{
  "n_layer": 18,
  "d_model": 128,
  "n_head": 2,
  "n_kv_head": 2,
  "head_dim": 64,
  "d_mlp": 512,
  "vocab_size": 8192,
  "activation": "gelu",
  "norm": "layernorm",
  "norm_place": "pre",
  "norm_eps": 1e-05,
  "positions": "rope",
  "rope_base": 10000.0,
  "rope_fraction": 0.25,
  "qk_norm": false,
  "attn_scale": 0.125,
  "bias": "all",
  "tie_embeddings": false,
  "parallel_block": true,
  "init": "normal",
  "init_std_qkv": 0.024,
  "init_std_o": 0.0,
  "init_std_up": 0.024,
  "init_std_down": 0.0,
  "optimizer": "muon_variant",
  "lr": 0.0104,
  "lr_mult_o": 4.0,
  "lr_mult_down": 1.5,
  "beta1": 0.9,
  "lr_head": 0.00932,
  "grad_clip": 1.0,
  "warmup_steps": 200,
  "schedule": "wsd",
  "decay_fraction": 0.568,
  "decay_shape": "linear",
  "final_lr_fraction": 0.05,
  "batch_tokens": 32768,
  "seq_len": 512,
  "doc_mask": true,
  "train_tokens": 223500000,
  "steps": 6821,
  "dataset": "wikipedia_en"
}
Each number is 500 + 50 x the weight over its row's rms, rounded and kept within 0 to 999. Layers, rows and columns count from 0. Numbers have three digits each. The size before them is the row's rms in percent of the matrix's.

# layer 7 MLP up, 512x128, rms 0.306, rows 270-376, columns 64-127
104:588467521496563489536528443489505499413470521555514456485478520569445499489535586462541556376473429405526575478463508439448466505402493540481530460535547448359434537492524437471474552556603429
107:457454425498544414563538515520579507442489511444499507498560509470519472558501566483409445513474491510411459449503493478510559507501572638525539493450534537460404488467484559528499403493587486
091:428634473474522488465541554611488512540519566457388574480572511488506549433470625410397387536493476469517487437436489498587526505418475476534563548525523425520623525600549494520383473547506532
108:457521447493509460539561498480417499539484473415502374455494521455480487527501482443494479537470426456527464547520414568469459475568535550518548570639630451543522489548538527474398555572493499
099:494475537592597463466603505419428492478501486536544522472433493490426559494545559471520399479400486537489462477503459484488496502453526561519469508520500584478551499445500524541492459486571332
101:402519499479520500533519595522471502493512458496500575523563483481577495541531509523477426396481520493505476507552543603501572485498540451516480548571502485579488556545540510493681548431494479
114:530493509472518580460564525441575480554463514507501559445533411557489555585494548556518490481535522539496457464503497579530602428491534485492494561478585421511556387568388429471390530478524491
097:495521435518468492522493464546478450474469529574575509432640519476531457473571567424469434507466502454448455480574433562429516497604518521417577454497531465463479496567436483468472451481593490
124:471513485585447506534597405548456532523528482581465451534503465509456529463524572501446500487541527493481478446532475540420511434362508517501506515407503448480577492512439525574486575498408472
085:499500459432508483516441503504545516459414479355495459573503460414448532482497545419517481416508528488441488541521506495581608510568431508442514518511568547440493544560469529542506526559594593
090:538484463443487525454483524592556379557543441579568447457515550521542568543473523575521373564508567542493484528476458502553499528614491481532429468468499472608496515518484373532454397509494443
112:559491437524500452455396521473447484587569587549470436598398504543450459453444509638395464479477514516527377452523507551466476349486513508558467477562601568535508484521521493494491455573517498
105:537501474494537505510517456481467444496522508473496513547645535550523476414549502469502292509545593511537507458480569480449405444508553483487549497431478546452477589533477528555441479433533523
111:482541494402554460441501503590470570522483536582557512485482468460541526455573575524594454467579388476497442481528495436540454454521503491603506523556560514498495479565549464482385526479461471
123:558496457464563521613553492435524420483467451439521541541539412496502449390479470556447478525404575490477451479590400516541587554516571524550541543552546397509495559468457446470494442493492477
074:494530487498535423499516565590433508490532481472501473533484466495427460507489511483466581478423473534578507648503525539478444614486409617460424440475463533461429503494506586583542508433453598
091:551442392556525532420501551464547512404569534440459554386475559600592539526420507523489432565558396604522459513488449507528591451527406502481469535563519496447541465549481519547457515537471561
097:531507565511510609617547565516456447481527492503433603523486399512458521468589449568550528444448579476354521512425462553505455527526514540546464476548454542492502525532402499483506506393436521
109:454524460515472584552525490456507477390562513519439502572502538474622469501414562466411460399455519473516422482590443462468511426489512572456503432558506479492532513584389479443510481563424546
108:473495578487560496521541534557466532414523463556552499489520495523523460502403579448427493498475504505456495519535631462445523529432571494554457607491524533569456512406491605425462540531541520
115:482556577532504498489374429552469442451522532455621460527529468489400601469544507436449528509556441563402460545447508560508523418591533542535478452489545531542476544512444633538470490563566542
079:525477430432516464457605498519509339496476470465547544541502493530480470496622574582560405462492531504413451462548541517513647460536463463565531438520471489535603474565538433434515399505504539
094:496515504521570606542470465558530453481479521471425526534540471620510498440443498441549487447499553554508648552444504511505476477526479548548506494388531484380511524444498447479449620563505537
094:516473526470430565573567487446460495469533370543488505482460530549509543444594428435479477459548550510456480529531485455502471554453544446458528446414513506513460607526463545495589554555522490
073:527521543403542439587512569563465567454483482569474563578480506463544433521532594517483511522456451543454493469450507428442476468464502556519533489526506512453455587585531545527541475542584536
097:512447597485515448554491423591516490529501494492441461519608454487529475451487413477527391470490539512535551618572473589450491427456494423464509496480520447442491553495433516492540506615471432
089:473503466475518403483493450545357469476501477473598562460574489514472516419457487510484444436560451459439510556586547520505494509490515529486405441482430505494494495503470517548551587381425491
064:496556466493509463428417585485493435486501577521568536388552446576441492560481494587589526506481545439499481467506510505573575483468510611524537439447463543533534463436578585483469500456501482
127:582471397447477538440560526516472482433482465513543438495547584585527571517484478492526501468506460511477498568457491515423440510468556523548627470576391472497420453597502499471525469506496559
102:526378534483599489514515540541468496591491482430559525393527483401487449576544510561487536567496412469549453460456460603537394552479498487437440455544570495500507503564452487528456458443452553
107:531484499415564472513473473484528435523505536488568606495477438406558492468490554516576452481406563567479378519461551551550479621494489460492484463560464495476388506453468485541570463495435469
109:638492496487474372511606536429471472510468473461536540549509454481533461449507615447525491401519490471457472506556528550427525531488442481587552489485500396487471531471541461476538449472504505
099:438494426488596460548597476577493464597561478440495561574478444470476453602522557479554519466429476479497514501494537543454492511398496523485503506524526480579528494512500385499574467552613497
104:499416598495571511511483506469456497401541468415552512551543587506563477455498559521547563510443570479557484425397467434479479505390571554493544511505576533474575418493421561504466480436492491
099:514498468487449539424541527590443480454508502519479453502468517478522542513357432498480559454564530501582413458591543481498508529448480498458473446424509483538496527523553575502462552410436502
104:541533455488469508565472512468413449484563401472529486499433406531561562486494518499440432424527518582450552499461447469505582426473509545521527422584584493512446553497470572514515478513414428
110:493476444513587482494513500548570586448419589529462522476550529509405603446460415447529456445505529484557463504545515472495493439511501461476534461496520497510466494578422478569444422506540489
102:503457511515512506574564449529575403521494454487555420516474472469567461529493565493524423564429470524479495589552548486447438592541459478518457490400442453493551484506491522548506561570615444
087:586514524561458484451525473601467437454532447567460497514417493516554497418480551472467501428533446455478408561540447513467552495501498476359505550439491473600497532413453529397564494575494477
108:488450526531553434445591464524497525358530440586502485525434471595487494514499489536540467528510455466396466397469489423475495527474481451443548526562506517485462418467474468516407491492510503
089:536528532537408520549502490503524547549490422429457518501483379512517461591544455527452478475488480509530440564522434412491547513515438504567532427534493484496497498496520537516555472548439564
113:483531502456444536465514539511559466585448477498539554515432544528409388594575525422586451576502563502463537489481518466343493535575548443479463429547516509453500521526408432482431548539578462
106:549544479502428517508496570470487370396460487543431485537491430519461448425561454522469626520499565470496602497503578549526499445510452537552535491450557457578432576497521516439513445485466492
112:538451407584434477487480494431486526423549436520507528476446465438486589585592444474513473556531483576467514529567377526546544441562412507558509485494476514454566565528443565575537506411555506
076:540529513404519417486430503446500468482431527516534501537549591528506457531483542519524485518453579523525471446508475430469597604476466474469465488408418478524451501404516528422378602508498499
109:466619505616521526574514448501454477420494403504525425445537449588502468450490526571430500536477454464495447543565569565475490419495618596511516482547460502522539532521443474448531471512427516
105:488541443581492597568512513583474495516362475557495491463512463537452555578505571449482518530545537491590489484528515455462524492539534464516520483499558348527497499389561461564499515421513543
109:489420433493442541511474534472438542492510541501481509574516524549602452515535578554506431507481423519520376448550494503481490484436515435515522548537564590487647475506552445548376609475517344
104:470551533533509501431505578485525480481537476478576388372464501498413523450503524527501504477527503541536561529556519472566636543475456549522403476434536464550474531491472524539477443448517520
078:549448533438399474488497511579585433499480478486580497481548537492553415447474452498449380478510427522527402587602512540547502557527588491439470540451483476489536474503437537455485449485505482
084:458497418527637501505502524520483469496545570528541560440503497469589426423473501489420479505485539433475519610563514433480504476498436484479655521483568607486519515537426532385503410511526499
088:482460475523542539559521473428410490473485528487530452572398505444535495468485474572478501448592465578512474478508555518567571470575427502521572533474537428509490507455463455602473482583458592
112:509528474454540461530514470439604521518448405570489481510408517463493440496406518488471533458473610488470559547427448564526533482484459492557566492531584491558460462554526466572546417555490453
111:452485465466564499378489575472520463531584520525554513563507426531499459430464427545633480458504509441547447517526417398496542552482428533519502565511530411496544446503462416547452513505527513
060:364562446512523575515482459538506495472458527492493526550517433523468493391364480427480506485497519501549490472508553497471486616446582531537523480371557525425494408549447491539490553459502573
108:536566470502453507410473532555440530545451453503484416470524578553442583395539482478405394600499513467541447486470521549541505471487474460474584424531519474513439505420389541485535626526531497
111:493483491437454494523479616482570538453437488452553599488477475486576490396445556603528418543474619520430440485502493396580504468541465512564546514555477465525539516483499636488471450536545493
105:523405441458476564492506494581517547460515463500528488468493470464454489538550462451422481432583520548534454463561545518565524412500456519572499534610546550508446498588482539505379539519565496
110:391581466469547496491484557504527550518420547444500500490461530538570491473600593556566466540408580548488376503499434487536533433498478484533415481469579571478466485474484430518453468422494417
111:355549529520615409457556445534404440485516514482535497520592435567506509511510494468523403535461521636532463490462570546493495438526568507554538528602480481484472413476553423475450508468473492
112:528459469527475444484524610496506429552385392552567500497593425543437585451443492493408437558597607469442494473527510464503491497523566531587509475510477474527496522557479504468548548397527504
094:481462471512552437573470459445534357503497531510464558406538424505421443410483506551548549488540494529507542517385600493531532405508562502499523459401548493532402552517477562443493571524543513
106:475508443534455483496488545393474510483458491530514500563505514518552461465511473542513435508474557469408472559546495500571565493515466533634547471465498513548533509348428527436475563482509613
102:420507416513498497509537462545499439464479486499439478539357408540562455471513610414488507468477512502512429500500562463444557520544424538608521527480502459544362539589543482478498530476454493
111:505525408437463537505449456489532375498497477488438450532485509540538410452527518490501557454505475530592425518470578469440439465530504541444515478528493513434514540567504526475419497420443389
103:502525500594462485481512430590484451533527451526483393572538532544554483426397570569541572496410439465494472526437523470536453455507546462528500467454566516477535468512552415555448444446500423
076:507521500439502475482514589457501428441452389543526504451559491532499488504577554483482584586387510544455521524481509478518427498532449503514506558417506456403605501543463438439476509449602472
107:417516509463467567561421590427497420546551529516524517499477506536474536487501552493459458503457523554440496477511412572478439582576516442514499508602524487553436537470441577572595509492521472
088:434460523475499581496481489426577580453471515569457489559493512488505495397564517426458486539537480491581497479474633406427446568477435560393546554600542504496559471487459509462528574487517462
098:397504499472584496541470486649580500475471612491485522536510587495425490504397406474486478524507518503428449418467479519415468561407475457483498437500554534546470510441577467498411540513623465
102:440485493470503531531543564497417439429445492549535526475564443480541459432517550498557537434463463509561554448368520577519549539549549571454585515374467491548569562537520452469474569476523450
099:558512542547495519544552506508548504524438593488550547482462422448457495410483465473481477551441496449462406486499425517530569386604509481500480539486492482398392477581477524564453446502518529
104:499443455450452432494429523502564512473431530501456544454534536483451596441533525510438398568461487519469496459441461524566568463468444516510517467578479559553615539510444534427479493538559439
062:454480482416535415533557432515534564581467557508557560513526522476538556598525431553537438432524550465534513552375467401525473506504533486445402451557418508445537404501555581544528570557548501
116:533489584578496433444547463562585603546468499511528443558511537497441472514499483393553477506563459527530588560451495486463467546449465503520490477455474532494528488449497523464398514551520500
118:440494459499449486482464490474551515442478488507442500485573489520494533445411501569581485532425522465453424502606416492482512463409453504478468562429503412542521452510537479475459517500457488
117:500468446518533551534475442476592547483475524509524493433485452517417456452565574518509569447414514550527490428478504496465458449459522585479387541528533502432422482470538464491528531499512518
083:484507472531481513494582484600484429461509493518561495475448482479575507467508481408468407564550425585548466560468510475461472478468516549500519492531533453513385526551450536574525485502449388
116:432347597503527501601567505445441459460515504497510542435521503492527566395431569481457550544529474489535463387481511581492470568466458496486471497515600595444476540504422452418478446557457487
117:581567526517395587466531433586510499484456467457531455499601412711448428548525530412509467446458510470446541515534563431477504511520467484519483457498473420548517563488503479490537539554479548
091:536560564604496533495575502441575446567565455492491498572430437519454583568518446507384531532420501549477525479461412596524400548490527425538498483596483488500541552493504481500562605517554489
084:513359475554544494512464490530501527425445556429409546600529568498535496497400519550489444557453565464510445403470480466496530476393595486636541570496497387499504548504470480520573509503558524
113:487495567491511454511496439474449523470465561535456542501403578580547474541447518458498461509505463540559563555441516570522482507449452503450524468432536538566512582524506544500559450416504448
045:556406406479568486483443509508557500482560563564494527542526513462486501499461466602493543424474547500404463588525541473570512574554589498559502419513539488392513417472455572564436411559493521
088:440501403464525486562541470532587533479583607447604463545521567549518522461455507439526459501442477580491575494493522523424491513585412493524490469533515606421424521470486578422410543523481548
074:501495398572532474356535521457498490491498514523470520464455460435492592543512485513506493528486516411497603560462541430553571530421483518509514560527460483430388489508500500516486507526466490
112:542530509435529543412548461433531496549467557544566504574499535547464433446554489444427515517578630535474476544455455564503531504522574477504517478464484486431436488609452513511543522509515452
080:596509547484519473501524502545524461494507422500537494480530584457492569412521473426400384502457505504504562613423563450595415539572503505482573483508428432492524483483555507629450417493511499
132:514407589526517538445477573510362530446501506486473458569484461504443455462428500537559496442517504479452545528481507488399478467488488561573543468504488473526479590524507516597472432535484576
097:451436486493460533560528518523560581414533457568509405488548529483552464528535449526453459551486467578614524532491446429512543505430556449535519481520445470440442574488499592559393566484534515
085:434501427540427530548483494497454535614416570536581499536571544509514451513405483480596424506532476448461492513420450465490489432475482560528563505405562481465459512500473457519418556490536514
110:504491585494558496506596525571477495507548388595514473516441520500453576425494517499553491498533543534481497550403459577535488535487432440490442420573467573520443542425450470521521522417482458
106:522503467439485515448469591649516502507349465551471601549441554474534520495516470412488512498527464478496555583553478509519514581462403493540561602481517489571398469542482495485478488522518465
082:449557497496461479477575513589443603497498476510464536490569448424555608553566547491533467487433543459467501522464514511430492514574579405552586418472502502515470400489545498467574401458504517
099:445409475488482502509625518567468545502585503457525497471528492481519503548466475532523377472364462491500432513568531463456508516489441442506523539570471426447526490528477381523507451481451622
109:502538504580584390455479519501516485519548509473436500526435597497483555504468529499461531467459485547482470580497493486554472520520518555604586504525536493581373409505443488533469415533472472
056:467448514433457449419521433541488426638513490505581486487407357571473458554550446481540533478482507485518490499534559512399502515504486410533456472559490419498499471504559503530487478546532413
089:509465471473547553590549524406556485574502500529522483486436509532517479442482515476522506492543546521432532509472501522436523490550495503567459562533433514392398528579511380480563442562484569
082:520599509510542487521461448429524385495478470578558523448466441479489436487390525536514573559516492464472454489433493458537470569559593486499457534461554438428518545545480462549455568420532453
109:603455510594418465565543515554526514462421432557474436471483457501429550532443528414499535551546486426464501485570501527447439514476598438485442397510537481574537434463415468560565487440487517
106:598505477553468478514571474499504494487546461455494417582492503481502503454549562531505519452439405436502515490506486510496513418519446508535489518471491423484473589455505465440483481619567401
076:584561516551520497506526525534479525441518466479485541417466453540488469532443582504503454484461523550476623446454410509489505490456591491521468454318516551520423444485506492429471492514501466
114:470419422454542440513495561553533494514569457578541443495383500456467546479465574618459465465648502424444518472497497482509496570486522444444543626522518561547502504462517527471421625477464483
102:391510505508534481448557482470489479398556468498554491456485516411508612503440507530488487545501537501509381486443478562579571529433546465509568471629561472499495476452471571473428571570482576
108:462432524534559444606558415549541471449471478495420548550483446533559427492586493527420571445481483402466489448553551473492441602560499382529478557562562513556492482511427439431550570507424537
088:576502555410530472437506432563469533460482586488477525493572575471494490444515570548445474492452519510466488548459566506544581478505571463494510524438501500353460537570533623534457528528486492
101:428523602443533545551447575436523581553534452475526459488515428482414553530529494538454472516463514520573493524508487543561472459450372445606550443454535508468588534564531508424519556530523482
# layer 7 MLP down (transposed), 512x128, rms 0.12, rows 270-376, columns 64-127
102:520476431520505519476470547437482539449519563510401479440482519595483505513495483526491637507568495571430512560499452463538580428416488471557466532529497575532592532478408541529529401517469467
115:520471519444529545508517455465515450583514520521460492469542411558471515553413596487435472526359541542424473527558636557523554463553479634482485415428471444487392553564491552524563517492500468
089:459569478512540457496491513507416506586441603536480454490440535543549513448488529455540507502502435551556535468446576521567485522594361422673502457470481532540570461481517497529565551475513461
102:448620491508398525630519442472495510459433416533425547452430484568494565541499500481468596537539446443531447513411542512509593538502496447518515465537475526493422427484535455463517512490452583
098:409482439519520477476470521566469488526462481422483439452474458537506595430448549492556494549528538517525544412482448570481540563566447459565491460540524546433472525510594515571542540515483411
101:462472559539531552584457530450545447453619424527666488516507564556498485439375512546426485537443546522489537471504513509488567510463494570483555504405415457462501527556529497528519574558530515
117:531519534455457420406435443595473581399579488539419516532449465502497568495496529566540543427492519438438571520522527549514516412500571482496567509480443496527509567530442539499568485477541401
093:517477467494492565490436464511455547453497532474421542458515512533568550483469505462467572533467508507535546385572545535508568502535399425439444391514483543492498484488619482492494452488456510
116:514417508534455435539518518484450484418411546451514500518529547480506462475450498586422618426552543552533506509504409451477431499544590559570539477547508455491494542486577541539545436381388477
079:440591627573454450522548451491475483452587457511490544535380559494541473472489452544520480609480502547390550534538481370398497473542450507523487467579520473467497492599526481481479561368465525
092:602547547486477476530455520471582613530506522549472482529535518475504517434460336493487378458551475476514546541527575426450470437432487497607465552558512539525426527568501487475492543488551374
109:519536531472569398502531540488448511471457616539438606602461442560509460470447544503450332447497557521411417512501537598469531477500486531522551452409628539487434498498430454456549557580586417
103:577523463500470532479505442439486492494633522458471452447596586509563504535475450524446443501487556506513535513536646495483528486487524522512489515363429490514374461477522556366597507574522468
100:535554398528576507476575543451493491531453597485541584573471545553556537490540457459461456539538462494583494475462552435537398512572554492588528488452408425471471453524533497524481542473420457
115:630483585463529487462522504365513575577489465576498562511513467505426513372536408517550503444456509437507447541468478543460439484510455515500519539449464428514450553471449399483487522509596458
079:508453473566469570504485556430510509559572499458523533482548592542544508434580483479495501537483557532467443451464550512545568563546488435521452462416385539481590550483447580558477453470454433
092:519495512484510477604501415506510492518474487466443447578526475408432433544576561489547532470464518489488531510572474481457463517481598462463460481511459466616516571611429468470554534460509524
103:601526478478500487529518435564362481509475590421487443487470520431525512519491442527596480513493525488538524438597477510539411515504473439532405567538549438551484511606527582601438465613539460
107:500533501443467402438508500481413551607536466478500473518464476499420469526645439464546462549594432501489588493468509529548522539508511436470506542482437483428481515446582476571439540481522456
107:527488388421497484459525611549519451438497515514496502466478402444535496478482466481477529523556570559435562491415528478504432464514471467502449494566452481606554459492560513494546509552494558
111:496466506448484588596519538416460432580532472504527532503525517431481545544437533536431500464478500423372433492485491560500516494505579539502516610487552534510586510504473533546501455516498442
077:492580486656527483600489488552524635500491444570427545492530481436458522525481454449433532535521466508496520520446524469581440489447491415546499543445577589485514443425492545565571471538525415
101:504518515544593555509511465502432558515509581565478501392453485509449419395546453533525467475472597551426542466498622503522536480522542479445530517504521481471511523532473488458582505571542478
089:515535489562557475477449465432533434591513512523491616562596476494571537477456539405543407427467430535466463501495481548504482484525568501518466428447465517530486492465564507485570551564575497
074:506510583470443500495566515495496463578451539419485503526478461415529566472434487530466535445549439485495462477516500416546483524504498505516581447510477610490529475601446510558509536474442504
099:517513422495551479502517504454539511463538510486533577555477432445464574537468519407472646469569485534511439436467532430502397530486441564643438515459436510538565596460500423548558486462489402
085:488589538492492448502481531534420481525557525482558446508513551483504473507463481383501391498445500439474458487534519575530498542500478485540403350483484494428515507534509398551498516553627555
061:493388511527432519511476508589533624563495476470561427595441501464443429479595502518518475546502418497559485498506568490482433512476525506446412575472521413460476472536559500479589582509445568
125:529549521407558392478469518435489492476542457467451464480431486567500485501533581526480401536556480427511499428453508344453587560520500608460490448452469497554536562474489549486441484474448454
107:488514501484531474436522476480506475533453501519464555500600495433459420443482458473451457527558501482549478508511563437448553490540309565553553440392485512525514505533546445446586492523390551
100:431532435497432468528580490537451564457562598557438471529449559500495510473505421508426541489564477471574526460446421419521458525503499451484509475444456558497474473526512602562485438470475543
114:478418504459404446516583538432582540513543535455427572490510452449498552497465507500500489500485482549497457445559544340383402490494587548558496534434526501534467394514451494581488554511539488
111:465539485492493495478542482508586516435485460502480557599503560472554508488441455477509590588515556474485461602524488521545491483513564492526459500542538424473558513501491537495502497429535648
111:532536556511610422459505506552518537587456476497452411543640504437568562551491480377543595596526365447481481485513547429469603456380454477488520519510527489415537464564462496542495466465495541
096:455527501489583448517523508441540508555492572457552459490527552499402492550477551526544527525357510458498620536521483411500514459515487421599523544481440509403449537452527498498508451465503539
108:510456491536564473502478454417535466557565395445503509448502533510470591596432531519503477530510516578458605560487419533439514496518526475516517425452537596480504509571477486480468441469491422
116:542416529507605421564519394504474477437424510513499457508488575506522543470423479493500520485439517490526482457560433484474535452553488500520538508472476519474476495473427542625537498521448542
102:491457509481458485511470560462547507502553530584452448534406530630510554546508527443479440466482395509560587492476514508502533574466425438570560477422452565508453429493472433529554568497503513
083:417540489486514549465494495492494399686539517546526471535455485454489422540517525463518476516517527536581582457571521561437467503576431491484469437380572433520423490577542517462500504461565606
119:434593476504526373587511528467545445530523529506509496589478383462472435518503513538386462480497404593398458494462553432459500588479500536439582509506462601506544490580593473451505457566413566
086:543481472430512441453465466485488504400508448519472619503559596465487541556512525503489478457555499518501612559513489522458494475518498585529440503448516525491498510508504441511436528539570466
102:485564586544517568508429551481457541442462568462459528492503470428457512484402532460514422510448535482432533424485468401516515490582533479480507560504579533476484538435503423497615537590566549
118:563578485442557420528559371461496522484472500453478488396450535453446475556552534428531375527457459431492502492505484483492509482531542507484486478464490455479554490608542502508512499485484461
106:458490484510606487550476515563553514514508524529575550493515461525521466491494457488383510451512528485506521530460567475480564593420513480459503359477604544566475462516500384343493507485468575
072:521385536467518461528523530444494458515414557525522437529575521594535498467384545455447580546521567459519526495486572355482486461522439466563544504481487485489524458517452481459588538475499507
111:424521499564608447502487443472430455436519538468518485483438620498422446544440572513461498534547554453620548486576521501468552459456557532592549486509549564477511575546517494472448471369472532
107:533555474492438430512494454531549499502494600468516617548436539511558485473510480540498555444560515527404494446441476535480487464528505520529433590454443520427479519587513478484565497496474453
102:405554546533459438567592550481489447536472479535452395495479453430431531500491518535397465401598509481484539483537491459467513516545501517558508525378501416541494454465608601461495416577521549
106:502526571471468504501494515469502414465461432485488459483523457503489495479406397511452557495490502429476540537559515490534487507672454450618613590480485443546399550454470481432484469461543576
074:585505431501457485485454525576451528483524530440467473520480410447473464483472563554479488509480419544675433473450412528545479492392524506527550388476527501475405509548607402493576443452525481
081:538534539473522443489559491476464509593459494480466550525470459515527495477516430519484541471520491489452432394464553454559495557534558537458509463555500589435467546500522433566405466541481536
084:504523442524593575606404592484474511482512532494480491489507432471531432516525507489529572428469535513533541435430519511446388622443560490469488549557443474601484517482530513499481532494548461
108:478542488508333510503553532455565445521454519432614491518474516487409406573584504496457458528463500454586499514446542409475483545538456564558487399517541481629488580516547522435490494515575540
116:527531578538416551598502485496545595469473522516454483495445454470486547541556610516528557571484494616459551428519494608466441458518547435498483446517463584557413490427509474396542584568491517
061:540508468411445506467505572411507520562479608492558514501580538400442568472529492475486472483486471485405530492511411490531565459596478558425515499601551507504627587354474481462478499598577527
107:370573436520499492489515437487559560455442459532591436489492549514603466532556543466549552523504460551538486474546457477492532572477480509418452427581460526453504488483532433510483500432463501
113:570436494525457553499456425484562557474532487535533483500558505576462423529574551461499576414502511513383539434502498627598537512528548531508513425460446477512548496512463454486488470535477562
106:529479575443480523491468497565469441452388499464455507552537444531486553598379478528474656498461481478482401456525414419556555550522466540461485468513500488532549521491493515576471497469519506
120:472509450475479492501503548530430516443443428448423458420481520445476587467547478456502462493519519493430485500543562484516573536521390448499373366587533534533456465505623622578551434479430517
108:422565528537481556518496514449588526478547509538454466590485493547521511474484486459419536438466513602489489516461421563596538464492451428508579473512508489492574511569538391460507526414565468
115:498518470461538556490477505509507518438480521436454584485452557481523518594542500500497516486511446456463515510449444503502560544490421504400392537529552511437446566421549570422553420543515504
096:488485507494517465568485554507407510478494502465397506566542489450493568506490432510570469538505426565530515471484538453480525578515518518443482469427502560532547532430505488570457479480592510
105:459448541424464617488425524415455551456584544576489409448515491453504501478429484553578400464418511445487529541495629491502597497483481435584494577442529512546490446437482472469489524475537594
107:470448520511495505498520481474546463477585519504433558523500512472502501502532452495575606474373480519601531534552516481512500501551535479468523494385524543512639492544461529444453520528492481
115:541520420455423516491513528501543458495420377470436459457573515457448499487477499494463567511505569423543566495521522426556517491458432551373464546556428487472510483467576517493473478444393396
097:433471543486418470486505481470606440513548502513465510455518534483471568518494575604467513514573478525389581526540585578584584458551450449504602515497445452388468574526518490520465510477479491
073:474535518604566424440523430555403530524445572440543537497455545441445434561475510581547494414623426464530484474493529553544469506464489547470551506490428512556489565550544515530487484565405531
107:472510404457494480480418493566457533444505518535473497508527437462534473525507603526482477472519561492448453498437492385475575590524472561413571455554530534455538505490648547409509528480523532
083:485348609492496530423477482615493390461516443487567524521557495513479483560496498510473450484453507534476480561481513535466508451538541439447489509586420480588476484524497532489459477492507514
101:562417418456508499488479404538497462457561679533476604477494402536467437521483499492506551478491478456490498505581580642501518466508509525539442458555399534456532487445468574476486514405527499
097:539504549585631509485401444483567549602534477573491437543574485482436448521514419583502464475474454484516515586544540558495559478569487499591523431464543487509480547468418500472554500608573428
100:443510484576520535440514465610526499510545551543414537454540488450536554568447408472536567555525529424388480420491491436501513460485519494431587512448479469520593382508572506557490517440475535
101:564534511441544444425520380518387532566523447489525407402502454514453461442407525396531521513485588472490497460416495506479535666477542547551473509502492500475559542451461429569486491499530539
061:549526514556535501362535557464505570499518514553519447574555581553478518505536560528463536529507446515387544583578465528485483498493508513520530554452611472532441478493472441440515437429567481
119:442510598556451510484463456533588640585528597508412466453514464445497542520439500392441497527450519445487524453426546509423516466482459418461593496432573557515541594498422500505579531492507518
103:522482454548388540478464560543505416492482421469497551529490522492506424501470522354483589607520451594576572499531470458546463544553557582548494423590493617512461471519514542511508495548467560
111:447544499485458644525513470480499444574519541552502476519529523489439555476591517505472486504510539570478487531487561432495459518432470562555510498428511527481546453513449520510501464584436555
082:555486502493467455463552443453513467483588464563559523503561395476523613480506522598516506530460520463499543488497445507526412475460464469497424586489490458489552555501485507508481550549488524
109:499485554541382417533502478542508492547443454470445418473495540394526592516455482503478458454564414470572491534469537529443527446582419515531540456488537434477584548594537571542418541431513546
121:530371529476512506527515494535505454497471507554544579429418561474468478557455557393534294536442537532552486466454497428470495559489495494530481498585393499437493500519544547463553558586507528
097:369489567449517536508563470495540452486502493502479529474581466594396549439457573450489469509457462521508553588522470462482535474481538495539533485400475481538567487522553532389624532497537551
080:461550537488381475446575469381532369498465428528624462463477406527432512525455552439495579492503554516523540497595545426454456570503553432515480479521530583482602489473470545441466421490472491
112:449493435503459444516515573460560494508413566547582594528459472485509545457536521504540458562560420418541450564463527501517544570533560468481502458473451552476546561512426416386543491519528569
045:467534461478493559395578496432449533588462542551465509500505494544503515508458464538564443477492520507444542422542478476527474558506530515613505574508416507453457485500520434455555575451473472
090:460549500554489347411492433564552465646444493494490498516546543532518509513489420454516492555506504526519536492499510504500522501516387442521473537513486463637477627474399516620481515485426432
069:471503549442443594574477486504537534482564392427531442572524475544545445473575434478514492460520579567520401468573415502471429523470501537579516407473504489530489526454542516414495480504508476
113:474473421500446622476508559457560566478507536533411462507517481442471565575558476500521518456436572540553492511413553462421417491541513449548426493409582595453585479466495517479503486518523582
080:518514567505512515444458526394520515526513493577501441553491595360493477440464479578550390525417478478544497540481565443502506562529550666408554460455544512432452473570550505408512438400535466
136:590432465484547450472550487409501545566477478565484526561499575471439535550584445470491593509504496519400498583455517502458521518552444435433529454550509541446465439511448460441541559548513471
101:487433453515437437537518534510448512462474564582477436516567552499511478505479560510452582536457508628548515440404559409536500493514502456480522473489429533470586482528535502535508549534538445
086:418499473558459478491531451478548456470475486472549519477525458503618469453569486524462546549385492566494543595503448522416498506446551439492520487545454554480587520583497481459555527513509571
107:467588447515585595510446489527510482498420491465631460541455498497451524411475484507523378551537467528571578440532477555435492622606480582474448468456517514495462488441526445486491572552549464
103:477563535397471430530438508529557439450510458406420525536614473508524567514465494426535556445522459497553511551498460493527565509430490529534555550448566548609550580447596533486469516454614530
084:488499466587522569505531485519517437464619544471532520485489636433562551463472384511394493481497552496532456481565557475485521512465501477405566549453459523470559586426529484526602565518482490
104:562569560528550432452550469435561420518507437477562429484533478525460533526417450511466520570524350446455433554533429582500426449528501510473451521532568541484421447517492517556441551522442470
107:461429557403431571557475474513520417471522447559427411460537474555489517552502563551519455510548502449490524497455572422524467374565457476500461572424550525495496534489449494562550486585526480
049:567447494492497490535535521448547574532531515500572571513524532445567520500406457577532434508536542502549466456491418518541464422332456445511565527490413624473481494522538458436517421483445563
092:464548454483428466466516420439503473529540448510483498493536502471596539526452549481553488489497455499478531562605478456405466532425539523517497444496521438522477530619534462439560511465496468
081:534438585440498479461571472507460544570544519441482521520497523495451507566462452468438513455484398623480519509464410626548508478547515506498442531447523462497509581456468553437546565561447473
104:477544480439503482507512544484563569542552528527426467535484446450416530507488506509432456460410524467528438531412607502530491473500497483481570479445580426469489541532442462487481588538492529
111:488493483485493453464477558515447535480595467506549499509480551465497509450567550570446527434629465433490451602439425565570527523586451483482547505465426454448494527432505561522418487492445526
073:455432530530499533367596459531502485431548499495583536480451561536504456448588450525530483491437528472496491554511538501539561486592502478499381500601537535530469503529456501524557505520480473
113:479487475592514502511552493486368479467416542465526473599427529567504479429504395470510513497470510613372502524499571476574515558526449570392539564575450491455440476514533465537530460417483521
114:427489457444522557518501473486470470503563450511580502507479565466572521528497351543581502487472481539563556462500493453457490583401484485511467436558470552511479436507509470509514488644519479
111:480573499477498564518468518466675501409462449501530450520569485541555476446567569501500583574521461500407490530472496468567534467497509504531556477428468616538550509568534541506469560495469532
086:556468510529455598535526550457535570474509516489530467530490498463486498554431503555587455517434515514555536556406495468515424532488472557572546437493520536450496470451490435460501487476456485
100:425448382573473557418448511614482409423544475441469502481463530555481522547526542474440591610520410490460500496506514532426484493583570477537567500576505505590500519464531486485482514501465489